Weights of a small transformer language model.
Training: a variant of Muon for these matrices, 204M tokens, 8698 steps.
Each number is 500 + 25 x the weight over its row's rms, rounded and kept within 0 to 999. Layers, rows and columns count from 0. Numbers have three digits each. The size before them is the row's rms in percent of the matrix's.

# layer 2 MLP up, 1152x192, rms 0.069, rows 747-783, columns 0-191
092:491512481504507506476481500521472556500500507501496489511462474508489472451450519504529548505482547516499484498530519485516495495501512521560532524531477538493499458471493515536468499511497493531507481567505471486518500537489492536530472476506490472480500522500522504524488463589500538515541490447522514523499464491478495434479523522516471463471501513511515483512515492507515474514513525488487542501495473501514499495500538448462510527459505555485504494523494507527482488499486527518485455496501503533500454501522476500514505506479476493443493559486500507458534514503533506493
111:512527513518475468448504492527458489486496496510516533528473494483523483501527481506511471504568487517519485487477495506504513498492504476525517497494506500476512507493523503498501493441498501544511481515518530491495501498527519491535513557530495489463545471459503479525510493493507432562454542481486554534468522506483533540505546466476499515493440486475511514451491501468507488513503447450484518493475480450493513490486464499483543499477491500514449472514546518530480526518475490499496488534506493452488488496488525471503507496501521492511463445513530489494493506495506485566
077:453528496548518513517526513530494499481492430477499469509490532500469489490488457459525490539487529483505502525465508501477475528548525511533462524466518423473475479506523444460497508488507534523496505560487481484508507517471506487501527441515508484516496516502501525476498514526519525511467512506490501503508477490481519467492497523521504540514496489478488481529464493487514473514495484498501512556538519516477524471525471545497510530482489481515502512549529459454500487486517518503541449507497493455538468486541461529501483475456517485496504461526519481490526498486532507526
083:465521482492448518509488458512455513465503445474494506507534539469477502503494537507486498513494495481531436477499498502555511457509485515524507556496509517461535535461515506462530494484494479481486487521470559500515470512504484511471445523484512497496513496470452520487497511464513504495441524522488477528536469492486487490517468538481515515480483462460493511532491479518514493509486487511447505557505471489503490497467459478467466481482464504487528484515550484494475493469513512515517535483538501495479493537547540524507483475512510491490488536500475534466502504513492473466
112:503500473514510526487486509505462530505513506515469481465478528491492492483540483467505487476480494483522474525548546491494473524463538538535482468486505499499530501517547498496532544522479479552532451498487496478490455500496531456538517513504550513507487501451504495516544481495513502508472478519491463526538488515513460484512531513519512475543515504516506484530495525570531456483435527515464485518504450508479490482517509514533499497514490473496500479527544480497492548475462482540503508462513503511547525546528519521522488522486503485567490494491488505498487507502503461501
093:516533489479517505459477516472518498516516447517487496529507510454481486546489510533500526508524525542496479511527511491513475524526528490508497507453530513474500442534518522519477459505512512508508483483551501479508490470502514490550525485515519516483523514486460549445504536496518552465495524487527522510513459476541578537489481548513517485460500480453492510484481514501481512463486535490532505494461496508552518518485490523530511474500493492505521519547501526494557509504518508499484512469515495495508477474484542477497452525503512495493529489521484514478475550528483489451
113:499449502491475480517503465517519488475521500487493455451499512518502509484482531497521523487500445465472484489540496509502478496497503471487498514481524494482529463520483443501518542435530529474515519551484538524501452549486462510526492528466494508526491528492513464460457512483541527490480515441487462476508505499463494494509492487513521539469492472467532510506453496524507535515490490501480495520483475476543505528486483472488506483526471517537472521497524514489493525498496565490456482516517519516468519501491513487507521546498455466502528511543507507564500503467494478510
099:519494510510500470479527550493501505475460503500509475505472495452493509519504461449528529461460538477483496484479485510488498455517539448496493468501535482486501495507450476480507533480468517501452510494492499515449545504477477512480478508518488486539444481518491481510488517512494514491486500503460469475480499551504470533518508495515516528529529478544455496478568505533468460519466519510518467498482494540441522508495485502499464506486489456451501541513487482564444459505495517493512505505510520492469504510527517478491490495490508489505527517460509477498463511516515535512
097:458478517502487544530498519518460533488427475500449507490496530506487472463543536528491485444502478497521481498495472490516500508508480497522489515474491483482462541520488447503511500505537505495532483515510464502532486511510489509488476509488464552483492516498464514511475466502536460541514483522490463467528473563469480482495518503472504499466446486520475509502522436519472568505499489498521505475511500473486483523486477539523510482473523506493518450481510480459510525512496517577465501505507514461496486508513477503518493535518510494491500472466522505526488511468492498541
086:504515497570453477507496474466490458572431505476480511500489481543491531545482530529500528528453484477505493482487491479570490509518550514500516516521473504495486444474511518499494487512499425517463494519492437488489449508550531497496495524489512488506479523479468521494473526504505472496463493494494499513486521479485502495483466524502489525553503495522485518498498547485490512484468500508496492530502496500494507505545511497471491522447475454490516525530499527488524488517501513452523490467493514516478513521484493545529469506477513504508483500484483529446506512507539489517
107:525462533477464474485494541471491519496467455519464518506484522506489524543468506472506525508511457483525532513511462496507497503506549481490504536489467519470534479572510496553510514511519510526491502550519497509483497512513531482475508492501508483524507463522530489546471536487549484546518499500556510476514490521504519490514499463487469489526479496503519532485481461532548507541501498470509501522536502536526503493451517522492524505478496519557525553506453497518492544508481494523473535501476526489508504472530470490535460491517515511510556538485482503467473513504483512526
092:481513498513519512517494513507449466514500490514511506501514487522514493492518468475469528503519512530476526475490477476499491499466478492493531512511527540487520481500491448510478486510546536531550563533513504534504502504479500502484479518489448481503481476475483477536484467493509536559502485475545512509480493517474542525494459526484511503481469499487503487507521493517501582494487473516472508503512478487490486539534482555514504511532485470478474514528496510487565452500521477525477501472444476436476550498524489467505508520529472523479512507498529477484472466497482548452
103:512485539459476462517552498478464492489526493484516486466526546462535481511495507464525491463467521504462526445454530474526489544453489449495475503489476502472494511502515519502500485496491524500462521477478505506503521472470477460525466522500502514481499501502530511505486514470503489509490519465502519532498555508465440465517466499504496543517501526503511467490483506517468505473508532505469526532535537525534512525511475486518546477544550468529502488485455463509458521505469466488485481514499524470475479482453464522485504504553475494480505505480524495477489457509496500490
049:480508475493493526477505520503505523439461507496540452405456475489502462476516506501475514510461509512521504507462475451506447517497531447515503475516531506507488499476516497518500517437493485509511493469493470502489515529462476461510516512492513519525486491480503467524479522486493488460487528539530521520468496502474469501475552483491502484518529496517436522537503537505478512507500478505492520488484490513480487509484472506504512494490523462484556500520457496469512456550516473476496524504494524471505501493515473507452457517473471447493464512490523495488507521533521477531
108:504520543513523493487497455498469503503523499502482482535505517505443505475506480487524516491436481526426490513476463485507459486503492507532481476466492503494529499534507529481459481519509504519504485522499488506452517482478466544505482501512526490556486516495521534518445493499513477526483484507509502460487486514469516517477484470438507467504500529472506534503492499518459460475522497477485450489496488504495511515531521516553456452515495503491521507504464521502537493474528505552525435476529563534515486527512479480502546498525498474505495500523490518522547497506490535533
114:518491509514490421497534545499477504532499507496518500512479567498462495522525488534480471515465456506478492515489484481453439501502485514496489537496564507506532528510471486478503489511503501515508511487512516503556528520528511480497502460547509527463486518475476521481487525481517511524493518562465521513501463462484508494478549496534483535542541495483505511500525542468463465499509496474462516539481514513469501462483447450492532501500504530515447493518481525475503492485462527528525516506480519500481508538493503515494495480510507512505474503518494511504498531554540511519
095:505530493497502502489505444493517467499538516490530475504475453434472504492534453507476508491520472492488510497504463483524480543560502466511514504493492464474491512483474476498532532491492498510507521496471513539509534492501532497510483451479512481504482452523497547502531507504534571468487516503501531501456521552499486478472511500544524453487530509502523552516492461487496487514523480467471502501508520520513470471540478509501542492517440491508506468505481522467495458466497501472449507462503534506520490482511509481500500519489506510542476498514487500487548500569479468490
131:515473496516513535521500495436471501532505499513524521507498493506533520507516499531513481494497488452467507459518482527478474490518546502503499507487524544485540518476521474516497490490493474478496453513516489522488508557514511530554496473452496498526532481488537559498498545546476472539486534474472480449509491482492518537526491510517512476469502532504478461521490521456486505476486489478488479470543492521530471452548458480474495440482478492498552438504507484516470583479507493501486489512504490493481505509489495506501513506503496499499540507469503525492487458499501468474
114:562482553495540443507537546437497487492478517522500508450473498467473466462528506521484486482513506484488492488513501446526480477478487463524512510483498499483479523461457493529534519503495454484504455503507519482512477527509515528455517545510478505506498475489496538504509541516535489484470531476501485482463488510518534447496536512443531500487482502480530491503478489510482510502521468533485489525526453492486465509536510539474517494471488502494514533486478505496502532537503488549490469500485553529494491511490505479503488506471503524449507515492466550509494465480528472524
112:531492500508523479479505475505476517531505563510497466488513502436484467473545495528527487486485494496482441515478502490506503525531452566504479519499508504534500426548506544499518483480475530510528531478562505510491474529489524525490472498496471515474529500525459471558533509532503514525473507512494486521531531495531472496476483517491493463496532492510496530480445519523500502471504446509445503534491456478525544511490520450492495510542502526497504495504553499526481456495454506496495503464489521506504533501514492487507508495486531494535484476516511504511491499482493486497
105:492504485493499522527460497420480507479490507483466444504503493478482512509461496500480500480515472476493463496516494530491523534499492490498469518496458477450480464452482512519506498517531517545537452500502481478481521448527518490546488472479480506496527475489460516500517516506531497493480483481470513514531450494524528477476480491501500516494498519477466519514500477495508480503493526501527519493526504472528508519495522510498490502530499560530455466486495507447561474516519536493477524531499532505486502449503506532583516469491508489536534518526518481489547530495481538454
078:484477509518517502488492505449503481552491550481461514500493491514472547470495504479481510515474512468490541503526480495512512511496464496490506492535463492513446516473438516466546494468456512530502498425475472476512522510465494510516490482481473495530550506487516485480444454504469444474523462507528496475498522445505504493475494517487475471461510474531513488493508479498481512514471533473526480484499552547539510492500497555477481479488503512491516512547482520491487576467498513504530497504501507503516522500486483473456512495498499477484551528476493499498497517512505532499
101:506529485495531510483527517457458495501496513509522543518542500497505515482479489528484495480520452524461505523473484556521503499529506497519494557486503514464482537501518481511490494458497430562501467495475532543447475536490517509493518485474511505512477497533497515486501522479499471508470511538486513531510476514535518511510494479518505514478478515518525480448511496488495521500538468495524502560484510551469494543464494480506503497483502502535514489494500451487526499525467507522486486501512545491514468426524511453510458460510483486498474565527454504500501531523490515497
098:498477519476526500470554501504497516554503537524513508488488452537506453494484538492509519496472497515459510534501521504476485505469490495508510512482477492497526460483464499504483484487541500495483519497454493526500475494509514518475450480452525490495468526541470533520500481489512513465474511528429547487486476463482493505496507466462525459521548469508524533542537509496482523539499483510475484473477458465486496529527529462499518504517479484515530508499486503495524479502475488494508502493500493492524500506460464487480490449504437483480482553540521478514448431518517507518
105:493530426513453515481491476471512489533497509511479456512530476483516509533510529510459492485505471520540488473473501536497585534507490465520518472451511490518512531504477530497475517542470459507529507487517515533517493448523473525495548476499495518481497546516533485541495490500508487506511487496476501501464470492478528491549551536478462468483534469456510470500526497505461480481448483486510478489504459490493504527480497492498494480482517545504500521521558524522451511477493522510482508491489541491512502487499519469515509478492483522527476498486501461525476469502470464506
094:493473504468542508488489487455517501508510492477475490512476521490528518487507513496548465530469515501481516494415430510508479480445482474444499486453492550530481452536502518513525516473506507548531538526506500448445522516534530486473563502495516469530484499491495489472455516526514519511507483516485488492552474518516518509490517508494512459503520489465452504475540527489516463488509521462502492493501502478549534490501528518484499490507483496495529472438510493471496520485471497504531503522482496504511473521508532486494511486477451534496503517486518511523503470470502500515
084:534503508499556522491484564499501478444509497495490485488508484506482488497545473511503509519466507493473484512490494481477497536508477543540492495506497498469536533497472546470498476502484514515519540490507488522476494462520498507534516494490518477497548496474529505530538463496481545563532497520473514502512508489495478500464485493514491523510456469498465524480522472519510496478466478503461501475466537534505487519526475555539500512489552470473541578445513505449488516482479511510503461480506526508492486536478490498521490477534532481501473512500492479459499526536538486456
106:478510485443465462493527472516504515469471523491504441486513548462503524515492502532488523494477458470499533483509531541537505484463493461486539496519453496551523527493480463498486456469470507567545528498466506504483492487519502490509497529506509475479498482508460514520496523496515528514504484490506486538424500507481458507497521537504517510496518514500474509493504489515516510539510536496455481499446480497470462520521515516543495523476481524498528551468487487496517499491452518522482511458480495490511495464495475482520523514501431479506539532504525486534495496510536507491
095:499484502423488566507503500466505470486508514540474493489525518491489538479484491514507517530498534491535521535483474500492509532502483453497491478488508525506484511502555465446491466461500532495507460485492524535451512527470511511482502489488506480493465512488451538502455501495473482499463495522463482480471530515493482488503467463474501447525468496488518497515533502534483445523498484487483526506475443472474524479473506453496474473479440487508529470484489512495510473497528504546500508489479468496473442474487481484510528484512497485507464492526489464510494526471452517501
101:519502454459541501535506501505522492519508550522518507482455498529562481511474551507484476510515460463495519511490495502485523517504489483516548508481481500469476527508474520493429485498495529534494496477433476500492518491529509469523482487454502517490495472561490482497540510493489494485523500559484483499521505509491459458505463464489487497479467500536464510485493504460491494462534484480492473487502463497527495498499528507484486501491490461496532519519527509453504498450514506521464552471507492525480521487507551457470510481444481526514474460480522499523483477502535476481
106:480490468538477504499469484484534527497512544487474495478487483495546524452509478519505482486489486509501559481501488538520503520497494438484468456500505442508536566538480540508455506479481524527506500532463508521571506474528502488514508525501508487481478459499453521460529440518482508483465562478551469540488507505471539474505513510488519471522486485534516472493510514488488508530535527515501530505507458512521502480496503464460510509497489504509530522542529511500447484520499495477511465512523528476469473511530507526533517496487507495501475485480501498508506526501522507527
110:511463524494513497514477511461504526516503464508492516512512511511516477514482488512522520525509524546508523441509491522479536505526480549483489482468500486551508506511555499458529447467501575477514498505487474479490459492461495509517520521486533521509501478502499453515500505566499471477508509538485525504496475473527443485494531480520537513494530473456469485483452512533527492498483536500512526451472457514525490499493496516494536488482490493549483485511503538486506496511497534484475486461526516471516520494498510527475532493513446511533509522533521521533477528531444528489
093:508535526493468504540533534469506506497497539496510500536479534502469491489523468498495503497531488500462493524490484520488500479536500491488491496492499496507459510473491516509506462498494507530479484539512538528499495482530545521512472510511546484478489540489470510451555518504528534497508438473499500517464512526519491483510491498496509513449502532519512498478488569494502513479545525479517480509473484551527508557466503535484505458538503519495483560515519472477523535529532505473473490507474517490460482588467484517500500468514485497486478555496464468522491512515481535528
061:457478476514539493466499528483474500509497498507501530486484521516483527513500519510431484493448514497495514537519472518533507540496471505442471482491465515517486484521493491506532524519494544487566509538536501540503502490451473517495461506518435466504531524511552525508488463490478492497531492545529548465487536513526474497548517474499538516481496532519525487550531557512508537516490507539473527473504496515517472483482501497499526503506539473467511483493517538468505505479509499492511513515476544486508486491514525506457509452536495515499471526521522498503506507501477526536
096:506511500499488542498531496488484420455535526487508450481497515489488552549520540497525511460498463491492463463477525500490455494473528466522527547535488501516497483496495466557515530498468475517455508538520494512457467486478504482525521481477487503500498505493501485501522499503522515463518486487519539481525535525522489522504511526491479494488465476488465494502532486546499477504449504469446498500495486497511481477531493472530530530466475492458514507524537482476503526508483496490522537528496494529513530482528541492516459516516496478461500505495545439497466514494535530482
122:534527514523524491478520488523497489507499488500465517513564512487502495498501530498479536471491473523485479454441499462485490519520480493511474538479464476524524520512489466505501486531490546461493462501501509492536479460508543455481503479521489466436508500458534469491503494474524509441489508503508513520503459463492503472498536472484493551471485474478519495501489516501473539515488438496505515469499497487513540489500511502551581500536461472522497482521532514481525555509471482513500524515509519484477502511466523510479462445481523487529488512506480500513478487500518524539
103:475494487501459463515514514495478507506511526466506468471530508458514530558522461474536507498524543483498512476474493500523533537509515503539505451485519534480465484545520485506533466540510483523568507507437466503470467497518505529472501488528519496542484529521527469509510503513500510506519519514497482472489523493490503510534527500493500556489507511519511526528490506472453478502453485539492478499480496545491516478553539476508498501493541494530513501551483465500462457489561496489517478521475496509500472534487525547470498550485520465485490513519492480529512480492503476490
# layer 2 MLP down (transposed), 1152x192, rms 0.0688, rows 747-782, columns 0-191
089:499502508483497495526517490469529492516511484498476519531527535519503515510537540458483481508571522472456539451523473487496526465469494499483462520489490501526469567511537507516533477545522492468471477469471496531486509491535468490517549509500546524490560471518475548487476510468515518491440518484505546468481519507515499501486491475527487514454457493482531482491488531481474484471485513531488485526494526489532507501478492534491477551507476491508486519495474458514526477513508524462504512467527514506524542503485509501472487504513534481510536477487535487538466517535496491486
098:451520491526513532496523515529503495533518497529472527509480486506481539518503497516498474487481475530505483526479539495480478499524492477495511551461441538499494507478525469493524534503464501541491510505525494488494504518516550506496528509534488505508509499501512488474515514469487477500492567528519582488493518509459539540504530449481527496555504529476519532472530486471472496479491496519528482553483492499477512514500445522456480467496482472513473508469506498532443517503520478474561495478524477497530479539467479468491499476537534497522486474521534508521474518494515495492
085:474498499476514539517537484532516506474512553481522456506476540516465489486487480501508507507474505495539506502494470516520500476506481466517514527447505486535461484533504464471502520451484476540471487502505498529486478553475509505489477482486563452548494509527519519503526458495535512518474511506512523503521504458504541468491509521479523456490526507484519461499495501523514476497515444483492458508493477501477501503508459490522545519512536475515528484493516494493518503561491517512538425466488468493528476471515499542471506541505507546494468498529514511501524478489456528532
077:506481494472503509510485519518527522496510485480491450506526517513494557503506519471527513472507493483461484514511486529478465574563490505531493521501468518518555480455526476512505538454507452533519507478504438504468510499502555473531508514547485506514509506513458489520505507501531470500496495520507511466480498549477540477519528485468477518482517516495528533526492512531487479522522522480516504522505472495483464528501504513473540482511476481513522495515512490535477499506505502526520476548498520510468527496552560467492441486497538552446537492508501515513486501503511469494
115:545497494535520505466519498480492483491494510518515489494530507514537475502467488485495499486506476476495519503506493489532486515489538485517497500494489525483460447526529531513508488462427488450453526471494526536498478511482540514495490558533494519458523481509529503547522489485459465481495515491471549455494449453479521486512511512489473498524497580501492503482515462536463525473519488530482506531525517457530483491507493507524458517505517486464512483508455462474533478511517496496535469467500472477508501527493510515444490518518452520482506494532510510461504509457509530514
104:481465493500531570479516469487496486496465479505466474485546473473517493484476472517504493491480521463521490487523511474531531519502525492499527480502540518509522504496495503539509488515495561507520550515486533480497496523485542535517520498482465506506501543529527516545558422531479505481487496512477541502498511539485506503536504469491493555536526456503509528462518479488493487454499466528500500573522454483471518525475484482499491477512540506491490490488484532483491505515528489509529472491538482472498474534518514536468481526503506505493508531478478506498510506454536546487
100:467482471480451458540523541488522478476492486476484471484500498528489515524506486538496458512479429485492474507527467472448523484503498461527540481496501485482526495484525496525497504482543487500480489561494495530499510488503528500460479522486467501529511523544516498526483490521495499507515504461518517463539531480511525532487513490483489483467499498479469472525552468550476516485552474457493507519504533514544506510443467497476494515490505504473470486483536544510477501503485494516501525541478511525524446484470529505454500459489553477496535516517473535509524506496485509508
095:430424524504522500432520508535486530538504539520545526510516482466467495486483504492527496465510494502491449482487507480525528528554481488527489514526509549510507497494459478520491519448504509478495528508502464543500520458499520496496504462472524482505451484482473454528537523464495524497532486493476498479521507528509534539467495536514553511482495509495475493479527464537517472515497503534472514495454501524462517529527499514514465491511533486503516499487500453484461496513515504482521534489460519493490478481518469472502480469488494525497451510471504463484500489521491499488
094:536515490486465521532525471492494489479528555474539498536510501507505495464502468541536546474464542521501529487475511484496512467529492507520575512485474525442475468512504506462501527504523459455523514500525464469511487514507477507502477485483492500478549451507476491479527480531531499507508511542504507511519501449494510497518506520551494497505535481502520522500514463506473485549506570498510499521481463552497503517512457509495470518509542509522517473466533497530547457472489483512526501473552458506495471487510494485507491491496502530468507505509548506488499475507515475507
086:482472531544518524518498492469484495572474500513456508488469489545503523541468507498511543484469444471499476504521506512528495531505527529495493455501486474495489469470522485511509460510547456502485496472530466569482479490491498486502487515548546529498489509497468513488497517509470500490492526488479499555490512503434467508479483515475521490524508502500525513484488463492462507516485492485505503493497528465491469533502522492480500533472473494488495522490507500514475502546513529432511477465523500489463578485498488518470507482497463519510509530446496524514528506476509456532
111:492503518476478468482517476456515474479509517461526476465501433526515551472511503459501522494466503487516477500511488453535488525509463492477531507516493481493438554488469496503495494481462491462508478510503504462529490505509545490473459503524540464483516468495504503517540486507489485502492520536497511473512499489516480508440515559511497507450482536466517485520480468449520546522507502464522459479500517462500512496501492493523478476535477465520496493470514516483527462519450523521556470504523545515527466509505522506466496496521506485492491490502467465501496463512513545492
096:475516474473494517505506493490484474492479544464504538515483511480528481476497510489524489513467491568476530483522499493480492482487525480494490512515530511475492480516497469511526514524517510481501504536498525541527531476487515556482480502428515543500448520515490487484525509471492510575474493456471492501479466469491486523483502492492506461490527502525494516502494476522510473450483506529515513535492492490499464528480473501534446510507483521444467528524516533483551531530495461531547520478472460497512546462490515509462499506537516448516496494479486456502507480549479502502
104:548553471497488540520489505537467486544481497519496515527489477532484512483481462538496479498535522514477495545523499479514509491542531526483521526446491512480504476470477488466518537523527474485535484559514495500475502489521535477486545451472497491479519484508489479517486498496547493455490462509499485510499444535479511476502516470473496492480499485476512514503511494490526487526533439496514498521497473490516532495469464510448460537480494506505457501495527502523523465492482485473500527510509479515513500534484509509579500480503552493529502529548491494493547523528493523456
053:516469469522524527472504520503488527449475512501521472450463476517516478476479502520532510526504503489536471499515475455516474509538519482508513503534531505514507502507514501545495510484460480519552498471513466513486532562462517444575506519496501490490478489491488536528467519463500459454480494513508495533487501493469519486528522525475509471523523503528480507528458480507456517527485491477471512520472510494457482512469528463477493507502524458467550497482519511504495458555503471478514519547511522476548503499506503485452450498480518501512492516521498514501518515491527486546
120:504513481539485521452466455506500525467488522493537481551506483530572501486474505501499472500514547524492495485502458535477514484461470504494508471484521532480468511468496521471485496511490523435444490540488518512481475489512497498523491494476513498499486552522533487535514482500486462507537491451476487526456502506499510483514501524568498517494463486511503480518509474486497498486481531514473452516521510501497489482502563483540497509574533469512508529501525529498514505507514486458510472516493507487505506513547492521459500480485456481531479508525492491457485465474513554505
122:484488461512519522477475465469498480509518491482514522495476502502510543518484504480491487488476519528501541516555498472525528476487521518479540503441470496527470542516445499485469488541501515447486470477551522472516506524506498516472470510487524503496472489516476497481492519467446478518507468497408476497498440476516510464521514504494528507518533519478481491530535513496504509502515505478487509500473520470471511478452512526502462531489508482465515504461469484480504470481464489513469492521521514508557522472527474483500466472499495503518551557495485486489482493492557502511
091:493485519482497504527521478498524532489502520514500499534480507538504577489501490514535512494514515456513490512481464510488529545501514498443525503504465485521496478500523474519536534493525519522549515477499515554509588493479495487503490512468483457453490515522495536474483500472478515480482525501519513527490489492530509513492494530498470462502499492500533533490521494557511475521513473507504545503461481472485469510508439530518506497477471538473465466472536560507521471527490480489454478482509515476534527459505532525488486481494499551484496492519513545485534518467482479498
131:464545520477515469524481485506542469522467463493481511504472523543443488552467537510469534500527545512499483491497481488521492488475457530472460537521476459476490524501432497502486447509512535525541490513519494484509516478503479479508496501487505495493453487487507514499526481525500477490477518539487554512519491533515490481490501486492523522543534494470525548507504481499515541506541504521536508498465543512471528523505486475478510474550476498511500489464537513478489475500523512549488497520482546471462518457493497479538460515468503505521520482467500450516513470502511514510
129:487514432518456523526553461516541525492480527498523499505498503517488496543480475498486495513495500515514478512484512514498548474495470510480510489538445506527516494550516496527467494525520492453450512511504490495500524466449555441426560523503475496523530491505503460522492490526499539489520514486497534449491477532481527482501504490470503506490475514492484500523506480495510527509474509515524506539518468523491507480485493477484478501448522494505460511492447503502503504495485460498459484459520472555519537549503495493528522495504506492506518478554506493459528490490506515475
111:466511513498507530523542475519493470520467504486479478495525521510511467491539491507503494466497537481489514497476477443475527514475483543538532490533476497473473493511480492498511495478499479499475491476491467487509440516500505561489474502500531500472535519530485544511486430507478482486492523546520504459516516526441480489498488500505548484528511541546538459444482529488503492490518431500544458523510498505513477498505497480496479481520504506513474504482503558500511470543503471497515479477475563482490473498501491473464486524530489513518497516492483547492494467486489529537
115:455484519504479487482501503504504505455497489520508461558473470491482519498534510478536560489502473492508495499501483505505496538534523462542519494498517460488470549499499489501498470471530478497457510499520517486532557502500535504504434478476475497490510453513501496499506529513538470481494479499510533466487451487532502481482513473507492451536469528546529491500475508498494525538487498521512471487471486468485454498505552521520509519518532523521532505520480535523505461491508520509450498483497473555531494485505482572494482468481478509458518510511507497509518452493511550461
079:473542493523507473527479514506506521491484566478487521524495465498511500492512501512532478472488505481503487508480493479486522482476510482504517494488475508495470495506476484472542509449490491532482497438480511473527485485473494516516480497516499522522558530510510519485493471499431523511528477510519460500539500494487516494478497530502475474477553467529476504525576517543470482493455497499491509527443544503525514538475503527519474454486490498438464492516503457480521532528497500460576508494510482507490503539496512467478517467518499481484529511470459522505506536496474524477
107:497478498493513452505468452483462471504508472533534460489457487471484515509478559463505491481446496491473482519527509510493506496491505483432504473547455498470512477488466489456525498497521459516502466513473520505523517483492563544514525475479461501498520539520520477493517489550484465511482473495516495511501475510473527473496529535489509497469504511524507528488476455511521533529551491495536495483491495495473496486545468514485501513490464461516532503560503484498483507507476509507489477545520481503502521470558519442497457474469490519513494497492502492476498539506518514466
091:515553511485532478504517498508538476541513461490502541439542481476496453482462552518493483506491523489545532485563473492475490496503494474513484500503495520486517517514528502528458465501528462501528472498512482511497482510544500494511496477497494469503457483520501503538512537476519484509465493521521522478516481532523493494500519537522496468489489474481513546512509500506480532498467510494477498505532511465473545470512519522510538526517516495517490527519508479526496474541447495469537529547453532513586508509459498514475509495489472551493497504528495489525466479501507473455
105:484505488488493479503497486576543497470501541537485456493507539530496551504522513507481490517501488526534508539480492502491522473536476524503478503467491476522535486542442589505479476521514484460534511488536520464506523481469540479490516473465461515508524507480532452495473486496479512499488481485486517530518476487507492464506502491527527507494524500496507493506510462536508475485442503476489523520536499503516450491501519452531479514478524447500516502500505503528476530493451497526505513504466526545521560514507495493539546489497532517483488490465509479524517500523480491504
082:504518524466507483491482500502537506518495510485480494496484525535489528497538538513512507538509475494486555492488487470493487500530519545495473502459473508489482457475535536500502537536467492534517517509506482440510516480519537462434517464493468495496482478526520551483494507542503502498481547501542507492548482514530495468485510539497474523524497511515500441496488487428490518485519492465516509520485506534489539513481499500480500467493467514449469493502491514488539479509491503469489520522512548535497493486518489433518532530533479580507478492467505497520524482513497518495
083:518453490499540499466479530518521477502482491463466508502480489504434542506533514489474455560493452492526509500469491471513468493489479544491541482512479487476485443536488502494491525497519546521490544531494472485454482441516464493460486502490527484503527477508513481525520513499476523484522472536483521541529484514525479503479483511534485461472479494485502488454498509473522497511483458521521487466473513501468482525488494508448484513469496547491529486504468506469458455493495513507531470507471490466477449518492491488525524488514513482495496521493551496488495518475560487489
106:539542542513492498532518494512522496494528475524505472529487513488530487507490481484504527507529459516497486490494471514485539515489504464519491495509498505515503545549530475533490475513478476402503481474486513508517452495470481500514460553511526549490504522523491544499506501487539528483512499479465477491503488510561517443528521503491458495548517522488462514505566482499514506522455462545491471502497494474503506536527491499513529494491469541504478534458492507532486468492513492484482507499488474490460553498526502486472482512515493501450519483491488474488480512541486517453
100:496474494472490533526478507511569487508477464458485519479483481528456487497514500504513538516468496478495511564475498545475546497506506475497495531520488568497506504474516477516481486497437494461480485505520484499494491517494526480497467508509486491472505520468542495476490484481498476518492489488467531495522503486521519505464510476479503506537502497451505483520525489548456507486477491505464501486541524551473502445463467481502520538507477511527516450456461527489493514509528521528492526460519478537536490522530427513480496466535494514492493510445508490483498465474480503512
100:534530557513534452455570470489514493515514537512472464466463479465545501511504498543502474484483507488476503503518463509489541503527531498517516514533495508514467495518517503513491513509526503528521489503470472489476474491519484507534500492483532514492468509550513496485525510486484524527476537545512502511486510489486570514547465507481512497488497512534452564490528446513526519488507489497443483482471469444492478538504506502519450515482468512541514535530475517526471500496487471512496507509491539538516521510477478488520475473480509510489475486533495517524513481471497458483
100:530503509448503478507486517491475530494537529463542459464548531519524480516481462503504536467444466473502509470538452481453554496467476470523476461500487516486487562493492528520435522511521499451557508486501466537510498504512475518500565546464509499541488491560517509497505512491474515488486496484515517494479538474509477517512498489478533493533503478499511480492501486523496490517495536476506475543486527504482487496465485503493520523470501483515482502497494457468512494525519472489500490490470548477512523477467477489508482508511466494529482517531478501499441488502502494488
114:491466463492518492487502499508473510527490478501540476530458541517527570498475490517479501486539525540518512511509480489525472520490472495453501526496484507519487473518478466496531524486517518520515497529525505478472516480505525521491561542521498469510526478501501512507504483497489543460490450504479521481529500529517484514488549488527507530517461470435489546534484472510516521540494502529509494518543498477466520488485496540471455461489513508507462471489500530498534460518509500467485458484475494521457455499517508509482551480459528514471537543478513493551498504533504520491
097:496485503450549510562501513481499445491526496515508495518438459463481541500499523507500507457474487516512526501504479497497485494492486470483521502496486518479522516524532485472513483514499485524552471511484474491520522538455492482497497549505455497506465429524554492517499474522492490499521441555479493499510492507484484539495476504487514502506524502508481515473510461493496460527496507494551467500480506528515457497493494486510486522536559525519477480488491463484457495513520517519543512532499452533486483487514518480488498491471524498521517500477509451458476444491479481451
063:504506480533521485515510506464474478472442487463504501492531555529467483502479473492530530462471498524460538497480530521516542521478488553515518524508505505478486459486511469527515489540490508505538488473505513518525448476468474508491524505469471502496519486505552500505499542538471508498521459470551556518482508489546506529525474480548496508463483503517481496511502488511498531480488519476502534501469479518509439499458519502533545466526508499495537484458513502474522501514480498512510559486500504514496490467521525516506442487511514512506526538554500491496514493552482481497
096:452479514503520536521512474503528508474517516538499484484496525521497520524505508520508479532532492497538484496471523504531427496465518469493496521529458537546478492557544484484482497477467532489520544501472535516483518466513467502524522531462479509496494447506482483476523490491475503462497513501527484482523510519481487463496476532438492528523511515451503450504512516503529497524479468476465504518474513474492481535516494515481529543483490505440521549479479463494519485538536481481521530522495500490488489494502504526540514509516453481527490504510532493524443478525505520459
122:499488497501503511490522508489509467538463489487494518503487538510523472507512498488493508478514457546492502507489476455517489489484498505478492509518521536532487540509486552489529485457505479491481503504513490447498517551514550461429500496514530508471515484488454456486525496432463509454488492509506498472519519495495488508508462487498455500500489505480502476517517488492482547452486456451499532518514527491524509499496499496547530503536479456498524450495501437506506501514488481514463494470524540514494503540520504472494461506531515458500479456483470508496477533451534560488